{
  "positions": "rope",
  "batch_tokens": 8192,
  "z_loss": 0.0001
}
Each number is 50 + 12 x the weight over the matrix's rms, rounded and kept within 0 to 99. Layers, rows and columns count from 0.

# k: layer 4 attention key, 64x128, rms 0.288, rows 25-33, columns 0-127
# q: layer 4 attention query, 128x128, rms 0.258, rows 26-33,90-97, columns 0-127
k25:65 47 18 71 67 56 16 62 54 41 69 73 31 48 39 53 24 53 30 36 56 33 62 56 32 39 50 63 37 58 51 55 51 50 68 52 55 66 47 44 53 42 49 53 59 42 39 30 53 44 69 30 60 43 41 44 57 72 81 51 59 44 71 35 53 66 52 56 57 57 61 64 52 44 35 44 32 64 51 50 38 48 35 52 49 50 46 58 37 41 59 24 58 52 48 77 45 43 74 51 51 53 40 45 48 47 46 69 46 51 43 57 44 60 55 74 40 40 33 42 57 61 49 60 50 58 47 50
q26:34 53 54 34 59 45 45 63 26 41 58 40 47 31 48 71 47 45 61 67 48 58 32 49 38 41 60 52 42 46 41 40 76 53 38 42 65 55 33 42 65 40 21 64 54 32 52 55 45 64 56 35 52 22 44 40 41 58 54 40 39 61 59 54 45 44 60 68 35 28 41 53 59 75 60 69 60 68 47 50 65 35 49 50 39 39 53 41 65 70 47 46 64 34 53 48 44 50 25 47 56 63 49 39 56 35 30 61 45 39 63 58 40 50 47 52 34 48 54 28 66 49 63 56 52 49 51 47
q90:53 38 48 46 39 23 57 48 51 47 76 51 42 56 40 55 61 55 59 67 48 57 44 35 45 64 43 42 68 54 60 53 42 61 66 44 60 44 43 61 44 49 55 56 39 46 47 50 47 50 50 46 49 54 48 57 78 49 61 27 26 56 28 47 55 62 54 56 58 59 50 39 55 47 23 63 40 43 40 57 77 35 76 65 52 54 50 58 36 60 40 40 43 37 43 40 51 64 40 55 43 45 42 15 44 51 53 53 50 58 59 68 56 52 54 43 49 37 45 52 63 62 56 47 51 31 49 47
k26:76 61 53 44 40 46 55 68 33 30 67 40 45 61 55 54 35 41 58 56 68 45 33 47 45 41 18 50 42 41 55 49 62 34 43 49 39 72 59 72 71 51 57 31 51 60 60 59 56 45 47 27 41 62 46 48 37 34 44 54 56 53 36 60 70 39 54 30 62 41 56 63 22 55 50 54 64 48 64 35 36 44 47 41 35 44 43 44 47 46 62 73 57 72 51 45 60 39 43 47 44 59 58 42 66 59 38 47 46 74 66 40 55 46 77 34 38 54 55 52 41 42 39 46 38 66 55 44
q27:32 40 74 59 69 44 66 43 38 50 34 68 48 49 67 70 43 52 41 36 38 54 59 37 39 45 57 57 38 68 44 52 55 52 51 42 31 47 83 53 42 55 48 45 56 59 43 69 21 37 48 49 48 61 48 64 23 45 23 63 80 45 71 51 51 62 69 55 12 31 51 48 59 65 25 34 47 79 48 48 41 53 69 65 32 68 53 55 34 41 26 32 72 53 54 61 55 57 48 40 65 61 56 48 65 26 66 65 43 49 51 50 49 41 50 41 52 49 54 58 40 70 44 47 31 51 62 41
q91:36 59 72 52 52 61 76 46 69 47 50 62 43 60 54 63 50 40 62 65 03 57 55 58 41 53 14 52 40 31 45 44 46 50 61 47 43 41 45 58 62 46 25 59 43 40 52 46 60 49 61 58 44 31 73 46 48 58 47 43 33 71 27 29 88 66 70 70 43 45 63 42 62 63 27 69 48 59 67 59 67 41 42 62 50 58 67 31 59 51 46 38 63 37 59 41 80 65 56 55 53 73 56 45 64 38 46 78 28 68 33 64 60 39 34 46 39 22 67 38 69 47 67 48 57 73 29 35
k27:84 45 43 59 36 55 39 32 62 61 49 34 70 48 56 50 55 58 57 55 62 73 81 43 61 60 40 69 39 44 81 32 43 63 65 51 49 43 61 66 53 33 45 34 61 52 69 44 29 53 62 40 57 41 49 38 42 44 42 64 61 38 71 50 41 22 35 30 68 20 55 57 16 40 49 37 62 54 50 42 57 33 35 49 50 62 49 99 51 51 52 78 50 57 51 42 49 49 31 62 70 54 54 52 63 63 52 49 33 52 65 41 86 38 48 57 66 55 39 45 63 47 36 57 49 53 58 72
q28:45 49 42 40 58 62 44 38 59 54 49 61 42 42 48 36 45 42 44 34 37 59 68 42 59 72 48 32 53 53 47 44 39 42 56 35 60 62 53 45 34 68 45 19 56 77 50 64 36 35 39 61 51 56 42 80 48 62 55 53 47 43 50 58 50 49 46 34 43 50 69 43 49 60 43 54 50 40 65 53 41 36 29 31 58 42 41 42 50 40 52 63 58 50 23 54 48 60 40 47 45 34 63 54 43 66 59 39 40 52 47 69 42 40 64 69 49 51 36 51 36 39 68 36 47 63 57 27
q92:56 52 34 53 70 62 64 46 35 61 55 50 56 58 52 30 65 53 58 36 33 66 62 55 52 56 55 64 50 31 62 53 22 48 80 67 39 56 39 55 73 37 65 32 56 58 58 53 51 91 41 61 30 55 40 59 57 65 52 35 50 68 58 45 54 45 53 50 36 73 54 40 60 23 46 29 38 61 64 65 43 44 67 35 57 63 56 37 53 53 41 62 38 54 77 22 49 75 38 39 53 46 61 45 23 41 38 39 43 42 42 60 36 24 65 39 58 46 49 80 57 62 52 26 56 40 35 40
k28:43 51 54 63 47 51 23 57 39 51 74 33 65 36 25 57 32 30 41 58 46 39 46 74 60 65 57 32 67 59 68 64 64 45 55 43 38 48 30 43 37 33 51 50 45 50 25 62 60 51 52 49 47 51 32 73 69 58 45 61 62 37 62 41 41 57 34 47 56 47 30 55 25 64 54 24 24 54 32 78 49 67 54 45 47 58 67 48 29 51 62 58 45 40 63 65 45 56 52 61 56 63 61 65 63 56 54 38 76 39 42 50 78 61 50 56 74 41 36 48 70 66 44 40 52 60 43 65
q29:33 38 58 52 44 38 52 35 59 61 58 42 73 59 66 55 47 41 26 72 48 68 25 51 41 16 55 48 49 44 54 52 56 28 34 34 46 19 66 43 38 49 36 48 56 49 57 51 48 44 44 62 54 43 29 51 46 37 66 53 46 66 28 41 35 49 51 89 72 56 47 55 18 64 70 45 47 54 61 38 57 41 42 50 53 38 57 63 42 69 34 59 54 48 28 46 56 58 58 61 39 48 52 50 39 59 45 68 61 61 38 43 73 66 72 61 47 68 41 43 44 49 43 85 44 39 62 49
q93:60 56 49 41 43 66 41 69 43 40 34 73 41 53 34 58 45 65 35 52 59 71 52 43 63 33 59 46 48 50 60 55 79 73 51 37 38 62 39 44 50 41 41 49 42 42 46 19 51 31 51 51 65 46 38 30 45 50 33 70 31 43 40 73 48 51 64 40 53 52 70 54 51 56 41 42 47 48 57 41 58 61 59 45 28 60 45 70 49 44 58 39 55 52 64 61 59 37 39 42 59 60 57 42 53 39 39 48 69 73 41 78 41 68 45 44 64 52 51 50 33 47 30 47 43 44 43 52
k29:50 57 43 47 35 63 71 22 45 54 59 65 41 35 41 32 78 54 28 42 44 53 55 66 45 51 52 56 48 61 47 48 52 41 49 50 49 45 54 48 55 51 72 53 44 62 42 50 58 58 27 37 35 53 31 42 13 69 43 39 52 46 42 66 47 27 52 31 46 55 34 59 42 51 54 74 41 43 32 45 39 60 46 47 54 31 51 48 59 51 45 47 61 48 51 34 44 18 29 32 49 46 35 35 55 50 56 56 32 28 57 73 36 52 43 22 44 62 75 42 54 67 64 54 47 47 81 65
q30:62 38 38 36 40 62 50 42 46 48 80 51 30 27 36 54 48 49 66 38 54 53 46 66 33 62 46 47 62 44 56 41 52 46 47 48 23 50 56 46 34 38 46 44 53 43 55 55 53 61 41 70 57 54 76 58 41 49 56 72 29 47 36 54 60 53 55 54 51 30 56 44 64 50 42 43 35 50 36 55 56 49 52 32 58 42 46 50 56 50 46 65 54 61 59 51 46 27 49 52 46 56 56 32 70 56 68 50 60 63 42 43 50 55 54 62 54 35 65 48 58 54 76 58 61 57 48 56
q94:41 31 48 48 34 43 29 58 75 53 42 33 47 67 60 97 58 53 63 41 49 55 47 44 58 62 51 43 38 49 44 53 47 56 53 19 71 34 53 45 47 65 51 30 64 45 29 59 46 21 53 65 38 37 49 58 64 65 37 18 73 57 57 62 43 32 40 43 70 62 38 59 32 57 38 55 50 62 42 53 36 38 46 60 18 47 39 80 42 36 54 34 70 64 54 23 53 58 37 50 73 53 59 74 46 51 40 49 34 38 47 36 43 42 50 54 23 57 51 56 54 53 37 47 57 58 35 60
k30:44 61 60 62 55 48 70 66 52 55 56 58 58 39 37 61 69 50 54 55 60 56 46 35 56 31 34 67 44 67 48 74 50 50 25 53 47 40 42 46 58 45 56 65 70 49 62 62 51 37 51 81 68 59 56 78 71 33 47 43 41 34 53 54 56 42 48 45 55 59 57 65 53 69 40 61 37 55 51 56 46 38 42 59 39 49 67 46 66 46 49 52 43 47 30 61 53 65 47 42 57 54 77 46 27 37 65 46 59 58 39 56 70 37 50 48 45 65 43 33 44 74 35 47 56 70 69 65
q31:55 58 36 51 65 47 50 29 47 65 46 68 54 44 38 67 58 67 66 35 40 43 54 41 46 59 55 54 62 61 51 45 60 57 58 69 67 48 73 50 39 60 48 69 55 38 58 31 36 45 51 42 49 38 50 78 55 41 38 53 39 47 52 43 20 44 40 48 51 66 58 61 48 47 79 61 44 65 49 47 72 37 40 54 63 50 55 37 64 56 42 44 41 33 35 68 56 51 44 56 62 59 43 63 47 48 42 39 57 54 49 63 43 25 31 29 59 49 38 52 58 46 44 46 46 60 39 38
q95:11 15 37 69 80 44 44 51 50 47 46 66 18 45 31 43 54 45 60 38 45 65 56 55 65 63 52 65 65 34 59 67 54 45 56 54 58 50 44 46 28 66 47 44 57 40 50 43 53 55 60 47 59 48 49 46 40 61 49 30 43 59 60 52 24 54 51 51 51 46 53 38 63 46 44 76 42 63 54 62 51 51 41 39 40 38 50 37 42 62 49 42 43 64 53 35 28 40 61 49 63 39 56 31 46 22 51 43 49 27 48 43 59 30 42 53 40 69 59 59 53 53 57 29 88 53 67 48
k31:32 50 58 56 49 45 37 39 54 43 64 53 42 43 37 55 32 50 38 40 52 42 36 51 46 65 68 56 50 47 54 46 61 39 46 47 36 59 61 71 33 59 44 51 58 35 53 49 42 45 37 24 58 53 60 60 32 58 43 58 55 46 47 41 64 63 61 38 51 53 51 43 62 45 43 52 36 53 63 50 69 52 54 60 55 34 54 63 30 53 65 33 44 33 29 65 61 60 27 34 50 53 70 32 67 66 56 47 38 61 51 53 46 43 41 53 67 44 23 35 76 48 37 50 43 63 49 47
q32:62 64 48 49 34 43 61 52 45 45 51 41 73 34 69 39 48 40 35 47 27 62 57 50 42 53 65 39 55 70 44 48 45 51 66 51 51 43 40 56 41 37 34 49 65 41 61 76 69 63 49 47 40 52 57 56 30 41 31 64 53 45 51 44 32 57 56 56 39 43 29 49 62 58 66 39 50 51 51 48 39 62 62 54 44 62 71 47 60 48 41 51 65 40 47 34 38 54 45 65 52 63 55 47 72 45 79 62 45 37 53 61 46 53 31 49 73 47 55 58 46 52 49 44 44 64 26 74
q96:55 41 43 51 46 79 53 38 61 55 52 59 45 45 44 54 58 49 40 68 34 70 78 65 39 26 57 39 42 60 46 47 54 44 37 61 57 49 34 49 39 51 64 55 60 40 24 59 40 32 56 48 37 42 47 55 45 40 71 46 54 61 58 35 62 42 66 41 45 46 48 58 59 69 60 65 39 59 42 45 50 57 43 45 48 48 52 42 50 56 44 65 57 62 61 42 69 45 56 49 76 55 55 51 62 37 61 48 37 58 50 58 59 51 61 43 59 53 62 43 39 56 44 32 45 53 47 50
k32:50 45 50 32 30 33 32 51 39 36 42 65 61 55 63 45 49 54 58 49 74 55 51 43 44 44 40 69 57 46 38 57 49 52 50 51 42 43 32 37 59 51 46 47 42 53 56 50 29 64 57 56 48 40 45 47 70 42 73 41 45 36 66 60 74 39 55 40 42 53 39 44 59 47 56 58 37 50 54 48 29 37 39 59 58 47 25 42 52 70 58 38 42 77 64 57 60 36 42 54 61 48 69 58 55 64 59 40 72 55 58 39 62 75 45 70 57 37 52 35 45 28 54 57 70 33 33 30
q33:56 55 63 55 48 64 55 50 48 51 49 61 62 31 67 45 63 56 63 48 33 50 53 52 64 53 48 62 40 53 35 54 41 50 40 67 59 31 50 50 60 49 27 66 60 39 69 59 44 53 41 42 43 51 46 51 39 45 47 61 41 53 38 33 43 40 58 41 58 75 60 43 63 29 40 54 70 52 54 48 56 49 53 49 31 39 44 43 47 20 57 46 64 65 41 79 41 53 33 79 54 67 48 47 49 39 49 57 47 57 49 75 44 62 30 38 57 42 53 34 36 62 50 51 49 34 41 49
q97:47 53 45 46 46 45 43 55 55 49 62 44 62 39 39 48 57 53 49 54 42 55 64 42 51 56 60 46 58 46 45 51 58 43 71 55 40 33 33 56 46 51 41 53 57 47 57 48 62 48 42 53 52 48 52 41 30 48 41 52 50 41 52 47 57 59 55 50 58 47 56 49 66 59 47 36 51 51 41 56 59 54 56 54 42 43 62 48 42 57 42 57 43 29 48 45 58 49 50 49 41 41 46 45 44 37 41 57 50 50 55 57 55 37 40 55 41 51 61 53 44 60 67 52 45 48 55 58
k33:46 50 39 53 54 62 47 46 51 54 50 58 56 54 42 50 42 60 53 43 58 76 57 68 47 56 47 56 43 58 56 59 44 43 40 50 37 65 62 52 24 44 46 49 50 39 51 53 25 58 35 47 38 58 60 50 32 49 69 43 39 78 31 47 68 59 45 35 42 56 44 33 66 58 60 49 45 61 56 64 41 37 43 42 53 33 47 28 65 54 51 59 61 54 63 68 63 50 40 54 65 62 40 64 63 38 52 52 34 57 46 69 51 67 37 52 32 51 73 51 29 42 42 47 36 37 39 49